config.toml
n_layer = 11
d_model = 192
n_head = 2
n_kv_head = 2
head_dim = 64
d_mlp = 768
vocab_size = 8192
activation = "tanh_gelu"
norm = "layernorm"
norm_place = "pre"
norm_eps = 1e-05
positions = "learned"
qk_norm = false
attn_scale = 0.125
bias = "all"
tie_embeddings = true
parallel_block = false
init = "trunc"
init_std_qkv = 0.0171
init_std_o = 0.00364
init_std_up = 0.0171
init_std_down = 0.00364
init_out_by_depth = true
optimizer = "soap_variant"
lr = 0.00748
beta1 = 0.95
beta2 = 0.98
weight_decay = 0.043
lr_head = 0.00639
grad_clip = 1.0
warmup_steps = 200
schedule = "wsd"
decay_fraction = 0.611
decay_shape = "linear"
final_lr_fraction = 0.0
batch_tokens = 65536
seq_len = 1024
doc_mask = true
train_tokens = 283800000
steps = 4331
dataset = "wikipedia_en"
Each number is 128 + 32 x the weight over its row's rms, rounded and kept within 0 to 255. Layers, rows and columns count from 0. The size above them is the row's rms in percent of the matrix's.

# layer 4 attention key, 128x192, rms 0.151, rows 83-100, columns 0-191
size [109 105 106 102  92 102 106 115 106 111 107  94 118 113 112  97 106 114]
[[140 135 115 133 167 166 182 114 145 119 114 159  91 147 107 120 157 142 180 169 173 174 111 132 144 131 141 103 113  75 138 115 110 130 115 186 104 142 145  93 126 126 123 106  82 160  97  88  97  81 108 169 140 170 138 162 104 100 130 173 165 145 174  97 140 119 108 159 144  64 129 138 134 129 114 119 101  96 103 119  82 132 181 109 177 168 176  81 140 181 103 106 210 125 122 128  77  89 128 129 162 105 162 167  89 109 131 136  83 100 185 170 142 135 102 152  96 126  91 113  73  95 167 131 154 143 158 118 163 147  88 161 168 131 116 162 108 135 188 124 171 181 142 121 148 143  74 167 148 131  90 110 103 128 148  89  91 106 130 200 134  99 129 160 144  25 144 181  47 151 130 138 125 122 137  96  91 112 165 111 118 104  44 178  90 108 111 191 149 106 168 119]
 [106 178  82 164 128  97 134 127 126 173 130  82 134  95 157 152 145 113 183 151 131 171  69  54 118 145 121 182 108 113 139  99 152 138 117 196 108 125 138 154 102 170 117 126 101 116  32  89  99  98 138 154 131 104  98 149  99 109 147 161 101 142  88 201 164  76 127 100 188 140  97 135 109  86 117 181 116 151 151  78 113 102 160 162 116 131 115  99  98 158 166  90 134 104 109 149 171  95 141  77 136 106 174 152 143 135 163 146 141 118  80 129 114 128 117 132 133 101 133 173 140  94 228 128 147 145 142 126 131 122 115 145 127 142 181 145  79 143 151 146 193 152 110 115 104 143 113 143 103 111 120 158  63  98  89 121 123  76 115  79  92  90 188 151 116  45 106 100 153 112 135 168 115 120 139 116 142 173 165 136 131  52  93  75 153 174 115  63 139  80 105 119]
 [204 107 133 126 128 184 165 133 110 142 174 133 143 103 103 126 154 102 153 134 131 100 102 120 118 164 140  80 158 168 156 130 137 166  96  96 116 148  94  74 121 144 122 110 100 145 184 119  75 113 142 125  57 123 117 104 109  85 142 117 140 144 180 154 141  66 166  96 147 149 109 143  66 110  98 157 113 165 102 137 135  91  68 169 154 157 123 119 161 119 109 130  52 131 116 167 115 121 179 131  86  97 153 191 190 201 133 137 137 141 160 144 111 111 203 142  74 146 155  79 124 140 149 127 161 181 128 142 104 144 112  81 145 121 105  96 140 225 170 126 142  82 108 182 100 149 131 154 118 172 143 169 128 169 155 125  68 114  88 101 123 112 110 192  90 108 196 178 156 131  90 167 153 103 108 150 157 134 105 166 129  81 104 135 121  91 135 146  90  70  91 100]
 [ 87  88 158 106 105 105  93 198  65  69 119 141 112 131  95 167 116 109  89 117 112 139 155 128 109  96 126 121 113 156  61 127 146 140 135  80 167 178 156 145 240 105 220 144 153 131 127  89 123 131 115 156 148 160 148 147 121 103 186 165 106 133 126 151 192 130 144 110 147 133 143 133 152 110 107 115 136 123 137 112  98 136 105 176  49 114 126 166 152 124 165 109 105 118 130 131 164 192 114 104 111 147  99 114  92 164 121 124 101 100 108  92  85 122 156 198 190 140 170 153 148 118 148  83 123 146 138  88 178 109 160  89 154 134 129 157 166 173  75 121 148  97 162 134 149  78 129 143 122 243 143 129  94 120  84 131 128  72 124 130 130 106 152 109 120 119  95  68  87  96 173 111 132 176 130 149 137 122 166  81 128 203 118  65 153 136 137 143 107 133 149 130]
 [159 119 122  67 145  90  87 151 126 135 184 139  91 135 125 116  78 139 106  69 154 174 135 122 136 122 156 149 113 124 110 106 134 126 186 138 118 104 166 137  85 174 147 129  51 143 130  95 171 180 139 114  89 168 128 103 134  77 206 113 134  81 104 106 162 145  69  97  87 124 131 115 155 110 167 144 168 110 172  96 116 113  98 185 118 111 168 101 127  81 108 156  80 162 150 142  84  92  82 128 107 111 100  64 113 164  71 128  96  86 103 136 156  79 127 153 108 166 130 144 148  98 165  95 179 149 110 168  85 170 110  58 187 134  98 203  87 164 146 134 126 174 125 136 137 136 123 153 161  89 150  86 129 169 123 139 193 140 107 180 124 115 200 121 110  67 153  79 140 111 147 173 151 134 123 144 141  81 162 137 131  94 144 128 118 115 142 171 192 154 137  98]
 [128 126 130 122 120  83 111  88 124 107 171  98 141 168 152 119 139 195 175 158 182 152 139 174 121 124 145 126 207 144 138 152 118  79  58 113 124 161 143 146 143 124 113  42 138  66 127 148 108 106 161 121 109  87  85  88  67  84 182 154 176 103 107 165  92 151 120 185 110 129  95 149 119 119 153 143 136 123 113 143  98 139 180 210 172  82 125 105 114 105 133 169 134 132 136 100 103 123  90 147  87  77 115  97 181 155 179 136 117  95 135 102 113 180 162 112 143 127  70 109 147 129 131  62  98 147 145 137 118 163 160 138  94 135  82 117 111 122  95 165 165  77 145 137 132 111  76 181 123 189 160  99 103 202 123  95 130 129 106 119 128 138 178  90 151 118 128 137 173 133 121 122  43 117  95 119 118 126  91  99 185 112 173  83 135 111 103  57 147 100 142 133]
 [145 140 145 133 102 152 117 157 141 139 164 109 158 158 158 122 148 158 148 158 116 128 156 140 111 100 148 120  70 142 122 140 109  79 128 136 189  71 143 120  84 135 120 156  94 141 144 169  99 107 154 119 101 115 181 134 140 118 179 145 127 131 148 104 122 140 135 158 124 132 130 118 157 159 121 146 138 155  96 147  91 135 158  83  85 186 105  98  96 114 163 107 172  78 102 152 164  32 144  52 185 172 141  92  81 129  78 185 129 154  77 139 121 105 137  70 131 161 121  81 149 167  78 126 122  81 140 122 119 130 144 178 247 126 139 181  79 147 101 114 158 165 140 151 158 168 118  87  72 140 117 127 129 102 113 125 117 109 196 102  84 110 122 115 101 125 150  88  59 117  48 190 201 128 144  92 161  95 107 149 187 136 160 118 142 141  94 126 170 137 153 117]
 [124 129 159 113 146  95 129 107 115  74 181 136 108 101 124 104 139 148 127  99 199 149 127 175  81 124  97 162  64 172 111 133 107 125 111 101  71 145 135 135 153 121  97 174 187 156 154 163 131  72 123 137 141 102 154  91 129 161 110 119 156 183  84 143 175 125 115  93 146 138 145 106 131 124 153 171 163 167 140 124  86  88  91 163 140 133 165 141 152 153 137 175  87 128 152 110  86 134 135 109  98  62 185  70 192 167 156 153 134  88  88 147 157 152 118 100 124 100 192 104 124 157  92  88 115 137 108 127 123 114  95  54  91 166  93  47  95 129 159 131 151  71 157 115  77 115 109 138  96 143 119 109  57 117 156 134 103 108 187 180 141 209 144  83 144 190 129  72 131 101  82 156 105 101 124  98  98 112 149 117  89 126 126 138 153 129 193 160 153  90 114 151]
 [ 73 161  97 145 151 146 166 210  81 136 213 146 134 145 118 161 134 118 103 144 113 129 131 139 103 150  97 120 163  84 142  66 167  90 185 136  89 144 114 152 181 120 112 181 143  86 154  88 109 167 129 132 106 156 138 109 157 146 103 165 201 103 111 127 128 130  74 186 120 144 143  75 131 136 153 151 119 164 109 129 117 134 177 155  79 145 111  92 126 125  72 128  76 120 117 121 213 180 139 107 183 113 126 155 111 134 124 165 156 139  65 145 111 114  39  97  47  86 105 114 115 122 163 111 151 139  87 190 149 141 126 119 169  70 147 113 156 137  76 125 118 111 116 137 140 183 103 139 133 155 125  80  78 126 126 133 130 151 133 137 111 150  91  94  92 153 119 145 112 102  85 175  58 178 165  92 152 132 144 170 123 160 174 135 127  94 140 125 174 128  73 146]
 [143  91 138  75 143  52  98 114 132  99 148  87 126 117 135  84 152 176 151 174 122 134 123 100  90 108 110 151 164 136 133 133 130 158 139 151  82 127  86 142 126 178  86  83  71 129 126 123 123 143  94 134 110 144 148  79 170 123 164 108 132 102 146 104 166 160 120 111 117 158 144 130 132  57 105 136 124 156 110 150 153 115 142 196 142 120 157 156  86 107 161 151 139  95 171  72  30  96 112 112 117 208 112 161 134 126 127 122 138 136 201 149 145 125 162  99 120  77 175 173 137 153 128 173 186 159 152 138 179 168 170  78 137 111  75 176 176 126 141  86 137 189  90  96 123 145 167 165 120 164 136 113 123 144 151 205 148 117 117 157  99 145  36 173 152 145 101 183 136 149 110 175 107 195 150 129 102 155 126 145 178 111 125  90 121 101 154 120 175 160 108 127]
 [167 159 118 145  96 217 182 110  73 189 101 119  80 143  71 131  84 126  88 153  83 107 139 131 130 103  94 132 145 175 126 142  86 146  92 149 173 116 168 137 165 100 193 172 146 132 159  79  82 107 163 170 138  99 115 157 128 176 140 132  97 110 119 126 137 147 174  81  92 154  66 118 207 158 123  96 143 140 162 147 139 111  70 131 130 121 135 171 136  82 183 160  51 212 135 124 145 142  91 112 135 102 157 150 121 145  97 123 150 183  87 148 109 159 117 120 159 127 133  74 141 136 128 139  65 114 129 142 105 152  94 174  82 110 108 168 137 143 138 136 117 160 118 135 140 168  84 111 171 162 116  88 169  99 129 175  67 155 140 142 164  77 164 116 123 126 112 125 163 117 129 111 130 111  63  67 133 107 132 165 144 134  64 115  98  95 158 174 144 103 102 170]
 [171 112 123 130  72  94 142  69 129 119 158 113 133 191 152 117 126 120  93 112 116  93  90 129  93 119  86  67 120 123 188  95 109 145 148 108  86 142 118 107 182 138 108 168 146 122 125 179 116 109 134  84 144 191 149 128 154 146 107 123 124  96 133 203 172 150 125 121 154 157 126  97 141 150 139  97 168 135 130 153  87 139  89 160 159  46  79 164 155 120 116 151 122  91 196 113 124 143 106 142 151  91 106 152 129 209 125 150 134 185 135 168 168 107 100 165 178 114 142  97 204  90 113 202 173 135 143 125 141 141 175 149 102 145 186 146 115 108 133 102  95 133  87 141 140 171 116 168 171 119 128 171 108 159 121 121 122 189 135 163 140 190 137 142  39 165 190 112 124  94 132 125 179 160  91 160 155 124 107 116 125 184  98  98 128 134 198 103  88 165 111 147]
 [147 142 170  95  77 135 106  86  90 178 116 143  75 110 100 134 105 149 105 153 130  99 163 119 190 131 139 118 104  91 176 146 203 151  88 133 119 111 113 124 142 124 112 149 124 217 158  92 170  95  75 168 129 101 129 128 156  95 127 154 131 181 129  95  85 129 219 116 175 136 174  79 129 111 175 137  74  28 130 128  79 120  89 123  92 138 112 152 131 158 107  96 152 162 163 152 119  98  94 138 160 107 176 133  90 157 156 101 143 160 123  99 108 132  66 120 120 114 140 158 171 120 100 152 166 134 176 125 165 158 157 123  55 104 120 112 118 108 107 118  58 109  38 134 134 102 104 126 139  93 143 150 135 120 164  69 144 125 124 106 146 147 119 103 150 135 150 120 100 139 124  77 112 155 174  90  94 148 107 136 148  90 112 174 202 120  89 187 116  75 149 146]
 [118 156 157 147 113 146 138 109 107 125 127 121 104  87 135  44 167 161 100 111 104 151 130 106 118 120 118 157 129 143 112  97 102  62 131 101 168  61  93 144  81 131 107 130 143 159 136 171 137 116 134 134  93 125 124 106  84  85 132 151 180  59 147 112 147 121 110 100 142 137  88 154 156 119 120  71 138 134 137 119 158  67 147 126  89  91 155 146 156 108 133 112 105 141 181 124 123 118 152 205 146  95 152 141 131 113 101 107 204 100 126 119 109 182 161 120 152  96 232  74 169 110 185 133 186 158 140 238 150  74 159  70 154 131 129 130 140 112 171 121 142 151 130 190  56 124 119 160  83 106  89 185 123 105 125 135 129 141 149 149 115 144 118  71  97 113 147 115 195  91 141 108  59  89 121 123 119 107 104 150 114 116 149 182 194 124 145 145 112 101 124  92]
 [134  63 114 160  94  76 133 182 162 151 117 113 153 196 135 176 115  91 101 159 103 102  92 107 173 172 155 182 119  52  74 101 152  77 143 151 106 147 125  50  87 131 156 123 147  81 112 149 138 101 116  82 136 115 138 131 124  75 107 130 151 167 124 105 148 114 126 176 111 113 100  98 111 206 160 150 169  93 156 152 116 178 122 145 125 149 126 148 178  82 137 122 142 145 146  81  96  63 147 164 169 147 157 162 121 151  67 112 139 172 192 156 127 145  93 121 172 123  95 144 113 151  73 159  59 173  99 114 138 124 124 158 103  99 119 147 151 139 115 128 198 148 155  86 116  95 121 136 133 111 156 109 140 175  98 145 115 149 157 157  94 128  99 118 190 198 172  61  88 124 106  91 162 111 144 143 146 158  86 151 133 179 133 154 122 106  94  96 185 141 122 156]
 [136 144 128 179 118 121 137 100 124  84 141 141  76 172 173 186 173 188 129 121 159 140 158  97 142  81 121  73 126 107  73  91 116 126 183 124 139 100  83 129 155 128 111 100  71 163 140  89 112 212 121 186 195  82  79 119 155 213 138 107 132 104 161 139  92 157 101 188 133 118 161 126 136 135 138 108 113 110 142  96  79 159 120 164 148 133 121 161  96 148 125 122 152  79 155 181 121 161 139 100 185 122 109  85 111 161 117  95 146 137 134 122  89 129 115 130  61 100  96 100 132 106 150  77 120 152 158  92 109 127 113 115 164 155  95 146 113 118 119 150 134 101  84 119 116 164 152 131 131  95 145  79 169 127 123 149 121 157 171 161 117 144 165  97 183 147 108 112 190  66 117 190 152 113 191 110  93 211 111 108 152 148 132 106  86 150 177 164  58 136  80 108]
 [162 125 110 139 112  90  90  90 105  80 192 108 114 129 132 129 100 168 142 156 150 201 164 111 190 144 147 131 135 159 160  97 128 121  90 183 119 128  91 126 181 138 101 162 155 150 196 127 134  96 114 134 134 182 192 144 129 147 108 115 126 143 127 128  96  61 122 151  98  66 113 124 173 107  96 104  66 126 143  68 159  96 122 175 158 127  66 148 112 116 153 130 177  91 167  67 100  86 131 154 144 138 148 131 128 113  98 113 103 122  90 135 186 169  86 154 117 173 174  43 207 142 109 165 137 111 140  79  98 168 128 111 134 163  77  58 128 186 181 128 189 115  98 155 150 101 128 132 106 118  83 137 120 133 188  99  93 133 144 144 168 125 116 136 110 162 114 155 142 126 122 173  49 119 116 121 162 147 158 145 119 141 126  94 121  67 146 186 148 132 119 122]
 [134 163  76 114 114 134  78 120 148 163 155 146 143  90 207 139 105 101 181  97 106 121 108 155 137  78 125 159 147 215 157 143 142  89  99 130 135 177 157 170 123 145  89 102  92 159 122 118 112 144 152 102 147 127  88 123 123  69 167 107 130  91 147 126 133 105 114 130 123 165 100  99  86  91 120 170 143 155 134 104  95 157 152  96 133 165 110 108 131 150  78  89 129 107  84 125 157 114 187  95 108 146 157  87  93  48 125 185  83 123 122 142 130 121 177 141 105  91 136 131 127 157 141  84  35 121 164 165 185 124 135 123 158 118 127 116 114 134 133 128  77 165 128 114  90 188 111 157 182 119 135 133 196 151 102 113  39 135 184 164 149  90 184 118 157 107 123 178  88 132 123  95  84  86  97 126 134  95 122 143 151  50 168  93 134  80 112  67  89 111 111 146]]
# layer 4 attention query, 128x192, rms 0.161, rows 84-101, columns 0-191
size [109 108 104  91 101 109 111 105 114 104  94 117 112  93  99 108 108 101]
[[125 156 125 128 158 172  88 147 103 152 223 185 142  63 174  83 121 100 121 103 112 128 105 144  99  42 120 129 123  87 103 134 148 110 133 135 146 187 134 153 130 117 152 114  82 129  78 127 144 196 144 106  82  62  92  84  42  82 150 170 100  93 143  89 113 138 104 149 160 144 166 105  75 148 125 142 118 153 178 154 183 122 138 134  89  96 143  90 151 100 109  94 138  91 106 130 150  77 140 111 140  90 154 114 140 122 108 178  92 117 150 201 110 151 131  93 131  89 105 160 111 114 116 104  94 143 137 141 151 111 126 110 143 156 176 104  38  99 176 136 132 146 113 165  86 149 171 159  85 121 142 153 125 127  83 170 124 115 148 165 130 139 169 154  70 128 178 164 106 118 175 109 139  68 130 119 117  55  79 110 103 140 180 139 151 142 159  88 146 157 138 164]
 [193 138 100 154 195 181 145 101 132 159 159 135 112 119 107  75 100 167 107 130 112 140 110 135 123 163 130 135 119 169  97 107 123 154  98 100 140 113 143 150 136 131  58 154 118 163  83 170  91  88 111 128  54 111 120 114  89  89 139  92 139 126 131 146 115 143 110 105 108  95  92 105 101 162 140  98 118 151 145 106 173  48 103 171 152 106 172  94 101  73 105 120 118 129  60 121 142 136  70 158 136  97 167 145 134 159 127 123 183 191 123 177 142 168 128 178 147 177 145 177 103 106 117  92 185 107 121 137 124  89 145  78 144 158 101 209 175 140 156  48 131 125  81 142 127 184  91 128  87 123 147 142  65  81 178 154 104 154 102 112 187 150 104 171  91 115 139 161 158 118 148 113 121 113 157 111 140 133 142 117  87  90 116  79 127 193  69 149 141  81 121  88]
 [ 81 104 129 112 129 104  97 122 104  88 123 144 175 123 138 185 161  61  97  85  83  93 134 131 138 142  92 168 149 144 107 105 156 154 129 111 105 126  84 113 130 164 158 111 101  77 107 137 165 144 106 165 181 171 132  99 142 122  92 123 144 120 117 122 123 144 137 113 159 144 128 131  93 162 100 104 140 118 167 139 121 127 127  68  76 124 113 178 140 140 169 157 157 145 154 108  96 139 113 182 151 103 150  98 154 120 200 134 132 162 144 113 108 152 103 220 106 201 198 103 126 144 139 125  86 180  62  99  97 164 164 129 102 170 252 146  97  88 152 103 110 166 144 166 196  77 116 199 142 151  67 123 102 109 133 154 137 144 110 108 163 109 127 142 125 126 134  76 175 138 124  87 171 135 105  98  98 185 165 106  64 100 165 139 121 167 178 143 123 133 107 142]
 [136  63 137 167 109  63 107 140 175 120 165 187 116 109 138 134 150 135 137  82 132 138 111  91 111 116 166  81 103 158  70 110  65 101  58 155 154 126 132 130 139 131 121 137  63 142 121 130 120  99 104 172 128  91 129 106 103 148 131 100  99 187 147 135 147 110 146 117 124 169 115 106  75 127  69 112 130 156 124 169  93 147 118  89  63 166  84  71 164 153 157  66 166 169 188 123 107 162 154 156 112 122 106 150 101 106 142 190 115 163 133 149 122 150  99 112 143 110 161  93 139 119 120  97 123 115 182  76 101 138 122 102 144 159 100 168 186  93 189 141 127 191 109 123 139 131  52 175 121 124  82 144 154 136  96 135 101 114 126 103  93 201 166  72 128 152 174 129 159  71 138 120 158 134 170 158  66 115  73 149 114 112 194 109 181 144 127 156 114 178 121 112]
 [186  85 165 159 172  93 111 132  85 117 201  83  66 121 149 141 115 130 164  71 103 123  85 109  85 139 146 151 142 140 100 105  94 127 129 107 101 182 140 189 116 108 124 111 196  98 111 143 173 141 203 153  88 135 100  65  94 182 158 117 114  70  94 156 131 141 117 177 122 181 156 144 120 123 110  68  87 110 140 123 113 130 114 128 122  88 106 225 138 140 137  42  97 109 125 140 144 124  65 107 134  72 120 122 145 111 125 121 124  62 150 169 107 101 171 128 149  77 177 101 147 177 122 132 132 136 184 122 136  90 109 115 147 128 144  93 103  97 171  85 155 167 138 122  97  86 139 119 136 153 131 166  87 133  79 146 119 117 163 192 104 168 124  99 189 120  61 156 146 103 117 129 122 130 145  97 103 122 143 131 148 167 135 155 152 147  82 172 143  92  81 145]
 [121 133 111  76 119  96 142  83 118 179 159 140 107 125 177 182 107 143 143 150 197 139  98 153 124 106 136 192 133 131 147 103 143 106 153 198 132  80 124  98 103 108  80 106 151 168  76 176 101 168 135  87 143 103 118 144 154 134 112  99 105 207 176 105  89 150  95 153 122 142 127  94 138 135 119  92  87 118 120 106 153 156 168  97 172 151 140 103 158 136 145 139 150 179 156 116 150  86 169 185 144 129 116 161 114  76  94 107  82 124 165  77  73 139 161  85  81 167 159 167  68 137 104  82 112 103 110 115 176 153 133 119 139  95 220 159 169 140 131 123 154 141 150 183 158 139  97  81 116  98 130 148 107 105 114  94 155 118 173  71 100 135 132 168 142 143 107  73  72 127  91 156 195  58 142 146 117  69 148 183 108 113 120 112  92 126 159  83 115  97 144 114]
 [108 153 151 115 126 136 129 141 142 165 112  89 138 121 190  98  76 166  80 106 153 210 122  94 150 196 114 204 132 180  77  96 123 153  98 169  57 196  91 120 145 129 140 140  94 159 135 100 114  76 122 200 206 101 152  82 107 110 144 157 116 112  91 152 123 138 120 173 169 140  83 160 129 113  86  78 150 108 130 110 163  79 112 161 101  96  86  85 130 141 169 116 128 151 116 124 147 169  95 190 155 109 166  96 170 139 184 140 189 153 108 116 139 158 143 101 101 134 104 118 143 164 148 173 113 128 116 149 146 130 133  97 164 152  87  81 107 187 112 111 141 130 108 163  76  54  94  98 158 113 115 132 170 161 136 118 166  90 142 151 128 132 164  99 107 110 141 122 146  94 101 112  86  82 134  74 133 146 117 118 126  97 199 139 185 154 154 135 122 132  81  91]
 [137 153  66 121 114 116 143 187 138 151 123 150 181 148 174 116 124 101 165  57 108  93 122 147 115 159  96 159 150 167 167 163 151 109 113 152 142  95 152  94 109 170 107 123 127 182  84 105 121 179 122 154 155 103  99 124 146 154 193 115 170 163 126 164  95 169  81 126 127 133  73 103 106 101  92  99 141 167 136 199 148 115 159  95  50 122  80 134 183 157 109  91 156 158 140 171 168 118 168 157 123 182 165 187 112 128 104 139 118 117 110 124  77 110 169  78 155  87  86  92 100 127 115 101 146 174 121 165  97 187 116 131 127 156 117 115  85 103 161 110 120 101 124  79 159  92 139  75 106 123 112 167 152  80 145 126 155 119  91  97 112  62  98  95 117 161 132  48 142 162  72 148 125 105 135 152 149 112 152 217 128 133  96 143 176  83 100 132 149  91 124  91]
 [149 123 128 179 179  80 140 161 212 103 164  74 100 121 101 177 127 120 137 111 160 148  93  82  96 136 170 144 120 125 132 109 102 139 113 112 191 145 130 110  95 229 116 144 152 131 116 143 120 140 109 141  91 150 188 155 157 107 105 118 105  85 155 104 119 180 115  87  89 136 155  89 130 109 123 120 125 126 148  84 170 149 106 109 130 138  91  70 102  96 149 159 146  86 187 208 113  91 136 125  84  71 125  76 143 153 173 131  65 137 154 104 130 141 191 162 105 181 134 117 107 127 134 120 131 150 153 112 107 155 119  55 160 111  53 133  73 130 173 186 165 131 141 135  81 141 132  89 115 166  94 140  99 136 156 135 151 119  71 203  88 172 106  67  85 164 160 115 152 131  94  84 134 151 124 123 120 119 118 126 162 152 163 102 146 119 128 152 199 158 104 113]
 [ 97  93  97 105 117 177 147 108 111 132 122 132 157 115  56 108 153 116 141  79 107 148 155 102 194 129 127 125 157 130 103 130 138  98 104 121 123 111  73 196 178 166 136 159 140 158 128 102 116  74 158 194 170  74  89 193  87 113 100 145 134 139 200 106 165 100 141  93 134 136 133 153 153 134 122  88 167 120 129 147 126  95 145 128 101  99 129 185 148 126 103  94 148 164 114  82 130 107 104 122 163 105 106 113 130  97 120  82 141 109  82 155 157 141 159 180 178 117 150 156  74 108 142 100  80  98 164 173 100 149  52  81 146 109 179 138 132 128 148  62  44 145  98 105 102 162 116  89 116  94 134 152 103 143 144 101  51 116 119  38 171 113 121 171 134 136 135  88 107  95 145  90 121 135  95 117 135 139 101 108 125 136 111 143  73 161 188 156  75  94 172 182]
 [ 84 122  62  73 144  59  97 146 147 114 135 118 150 104  95 146 129 132 160  85 130 201 116 104 120 129 122 149 134  70 166 139 121 131 118 166 107 112  88 143 152 170  82 156 138 141 187  89 138  95  32 201 180 134 152 124 158 143 180 123 136 129 164 125  91  89 147  90 103 149  60 138 118  74  92 150  98 106  87 139 179 147 158 194 139 130 168 128 110 173 109 204  76 114 167 130 110 171  80 105 173 150 157 147  80 153 121  88 127 122 164 182 113 117 145 120 171 158 173 122 126 146 111 102 166 102 130 146 138  76 110  90 103 100 116 132 159 103 161 130  86  54 100 106 116 117 117 179 137  74 130 102 120 120 109 130 188 150  80 155 110 136 125 111  77 114 147 152 193 121 162 125 192 119 127 129  63 110 124 122 153 118 121 153  94 114 120 149  94 123 164 126]
 [103 109  97 144  60 132  96  85 160 120 124 113 149 156 112 100  77  75  97 155 167 212 169 124  85 101 122 109  77 125 151 158 113 175 120  99 128 128 105  34 106 134 182 140 130 188 136 145 139 102 167 133 210 104  99 139 115 110 118  98 107 101 132 102  89 145 183  97 119 162 119 170 188 163 146 174 148 151 143 109  87 115  84 100 204  71 153  94  95 113 116 156 179 145 111 126 124 111  65 105  77 105 149 137 141 124 105 200 120 152 122 186  89  59 135 129 103 160 100 130 128 129 143 110 117  80 147 115 147 108 116 123 128 163 115 143  86 136 126 126 100 132  60 156 183 111 129 150 101 102  84 127  76 167 135  93 113 140  93 113 147 119 111  96 126  98 145 116  79  88 182 184 120  95 123  87  88 187 147 136 117 157 118 164  63 131 149 147 114 107 139 164]
 [171 108 121 138  96 107 131 105 127 153 142  97 155  46 121  97 140 130  67 169 159 132  80  68 116 172 157 181 107 113  80 147 110 145 131 144 155  70 138 132 153 192  81 153 109 143 200 178  90 125 150 114  91  99 162 125  89 108  84 147 125 174 110 134 195  93 162  79 121 141 149 126 114 132  89 102 232 136 117  84 118  78 137 172 143 107 152 134 138 107  84 210 124 129 162 145 155 128 118 156  48 147 169 135 155 167 117 143 134 130  90 149 147 135 125 150 119  78 141 153 137 110 125 132 152 180 138 151 137 140 138 152 170 148  87  99 159 144 130 164 141 101  60 205  64 123 149 114 121 166 112 193  97 173 135  98 151 117 142  96 142 183 213 128 122 154 117 143 119 123 120 169  83 137 101 109  77 160 147 130 118  91 128 127 146 115 119 111 142 148  98  85]
 [133  83 160 169 137 176 115 144  96 142 168 123 143 139 182 200 116 132 174 177 111 145 121 177 127 164 160 118 125  96 175 131  94  92 139 139 126 144 172 116 122 130 111  76 162 124 165 122 129 101 170 140 189 149 188 119 114 172  97  93 103  94 142 166 168 130 147  55 102 107 154  77 133 163 203 120 109 148 192 118  95 136 161 119 141 144 137 129 111  88 128  97 177 120 127 141  90  69  67 156 149 197  79  59 143  84 104  83 141 156 144 137 128 103  43 187 132 149  78  94 156 164  82 149 165 120  81  93  89 126 149 118 126  64 209 166 155 143 114 118 128 125 149 115 108 125 123 102  93 154 153  72 120 103 150 103 134 110 133 127 123 120 129 130 110 104 129  55  92 161 103  96 136 118 132 132 139  80 112 156  96 154 143 170  86 116 142 139 119 106 153 196]
 [122  91 160 111 100 114 101 100 151 129 111 112  93 140 117 139 144  90  61 111 141  72  91  68 123 148 143  72 156 141 127 159 100 141 128 140 133 116  39 144  87  71 171 129 108 100 122  62 148 178 123 160 145 183 139 162 143 162 107 162 126 145 134 183  23  76 150 126 119  92 160 158 109 159 119 124  89 113 140 180  76 166 123 151  97  83 110 107 123 139 152  62 135 122 139 182  77 144 136 118 132 129 146 133 113 156 151 167  82 157 131 175 156  75 142 109 110 122 169  59 170 151 157 113 113 128 138 102 169  74 105 172 104 217 130 105 177 140 111 103 117 160 100 107 146 144  92  74 153  80 142 155 121  91 127 109 136 106 121 120  98  87 141 140 114 153 122 103 158 120 110 132 137 226 174 163 111 150 126 117 156 115 100 178 113  81 170 141  97 141 136  83]
 [174 141 127 159 116 134 140  78 114 127 150 139 134 188 147 147 132 117 124 161 155 193 113 107 103 154 176 128  79  97 140 121 105 148 135 125 106 192 112 124  93 141 143 209 168 133 180  75 133  69 182 149 120 134 147 124 118  94 167 125 125 140 141 177 151  54  93 100 123 112 157 195 186 183 112  85  95 147 112 114 194 152 105 135 132 156 120 137 101 185 117  45  90  99 152 137 106 141  87 160  84 138 156 140 154 150 139  93  83 142 138 156 146 168 100  99 107 161 136  92 151  85 154  95 186 118 170  74 159 108 142 138 114 149  82 148 110 120 138 117 188 157 129 166 123 114 109  77 117 115  74 142 112 164 129 128 111  70  83  96 153 113 142 142 186  84 118 136 125 152 174 152  98  44 109 109  72  91 113  77 173  99 111 122 109 108 185  97 108 154 105 137]
 [180 115 146 140 112 159 136 133 163 124 118 108 110  80 185 115 127 152 130 159 155  85 177 131 124  46 178 124 132 107 175  97 140  78 149 159 144 196 161 176 145 105  80 144 109 117  82 125 110 121 199 129  80 124 136 141 102 120 139  69 126 125 111  84 152 108  67 151  81 100 164 131  71 151 138 117 117 141 124 111 127 198 142 107  83  98 163 147 113 159 134 162 157 146 123 115 151 109 146  58 104 126  76 174 145 159  49 211 135 116 177  76 101 138 152  98 121 157 108 185 126 100 132 126 124  82 167 135  48  99 105 142 156 151 116 157 133 127 185 130 102 151 103 169 167  58 148 130 165 153 181 145 104  71  63  92 178 150 158 116  92  89 132 139 143 121 144 122 157 120 103 144 108 145 165 131 129  90 138 134 111  67 106  78 153 124 114  81 130 140 125 109]
 [143 143 113 138 129  51  81 152 117 101 141 210 176  98 117  78 104 118 130 149 157 176 128 121 147 126  66 120 107 110  92 125 118 156 100 157 131  69 137 120 126 178  95 153 120 129 168 160  72 105 152 136  94 126 140  94  76  94 141 140 114 132 144 111 171 125 140 127 135 149 161  89 132  80 107 163 176 147 103  53 103  99 102 159 170 114 162 115 119 184 114 144 117 158 121 115 145 144 152 116 139  98  73  73 185 121 160 136 147 150 184 137 137 159 110 140 156  88 141 115  88 165 159 119 156 127 158 180 118  58 167 111 118  94 119 110  97 145 215 103 146 121 106  66 133  93 106 216 136 147 106  98 122 104 128 147 149 157 173 168 154 164 157  85  51 118 129 126 170 120 130 121 133 183 143 118 100 198  93 149 151 170 140 209 143 128 136  63 127 172 103 123]]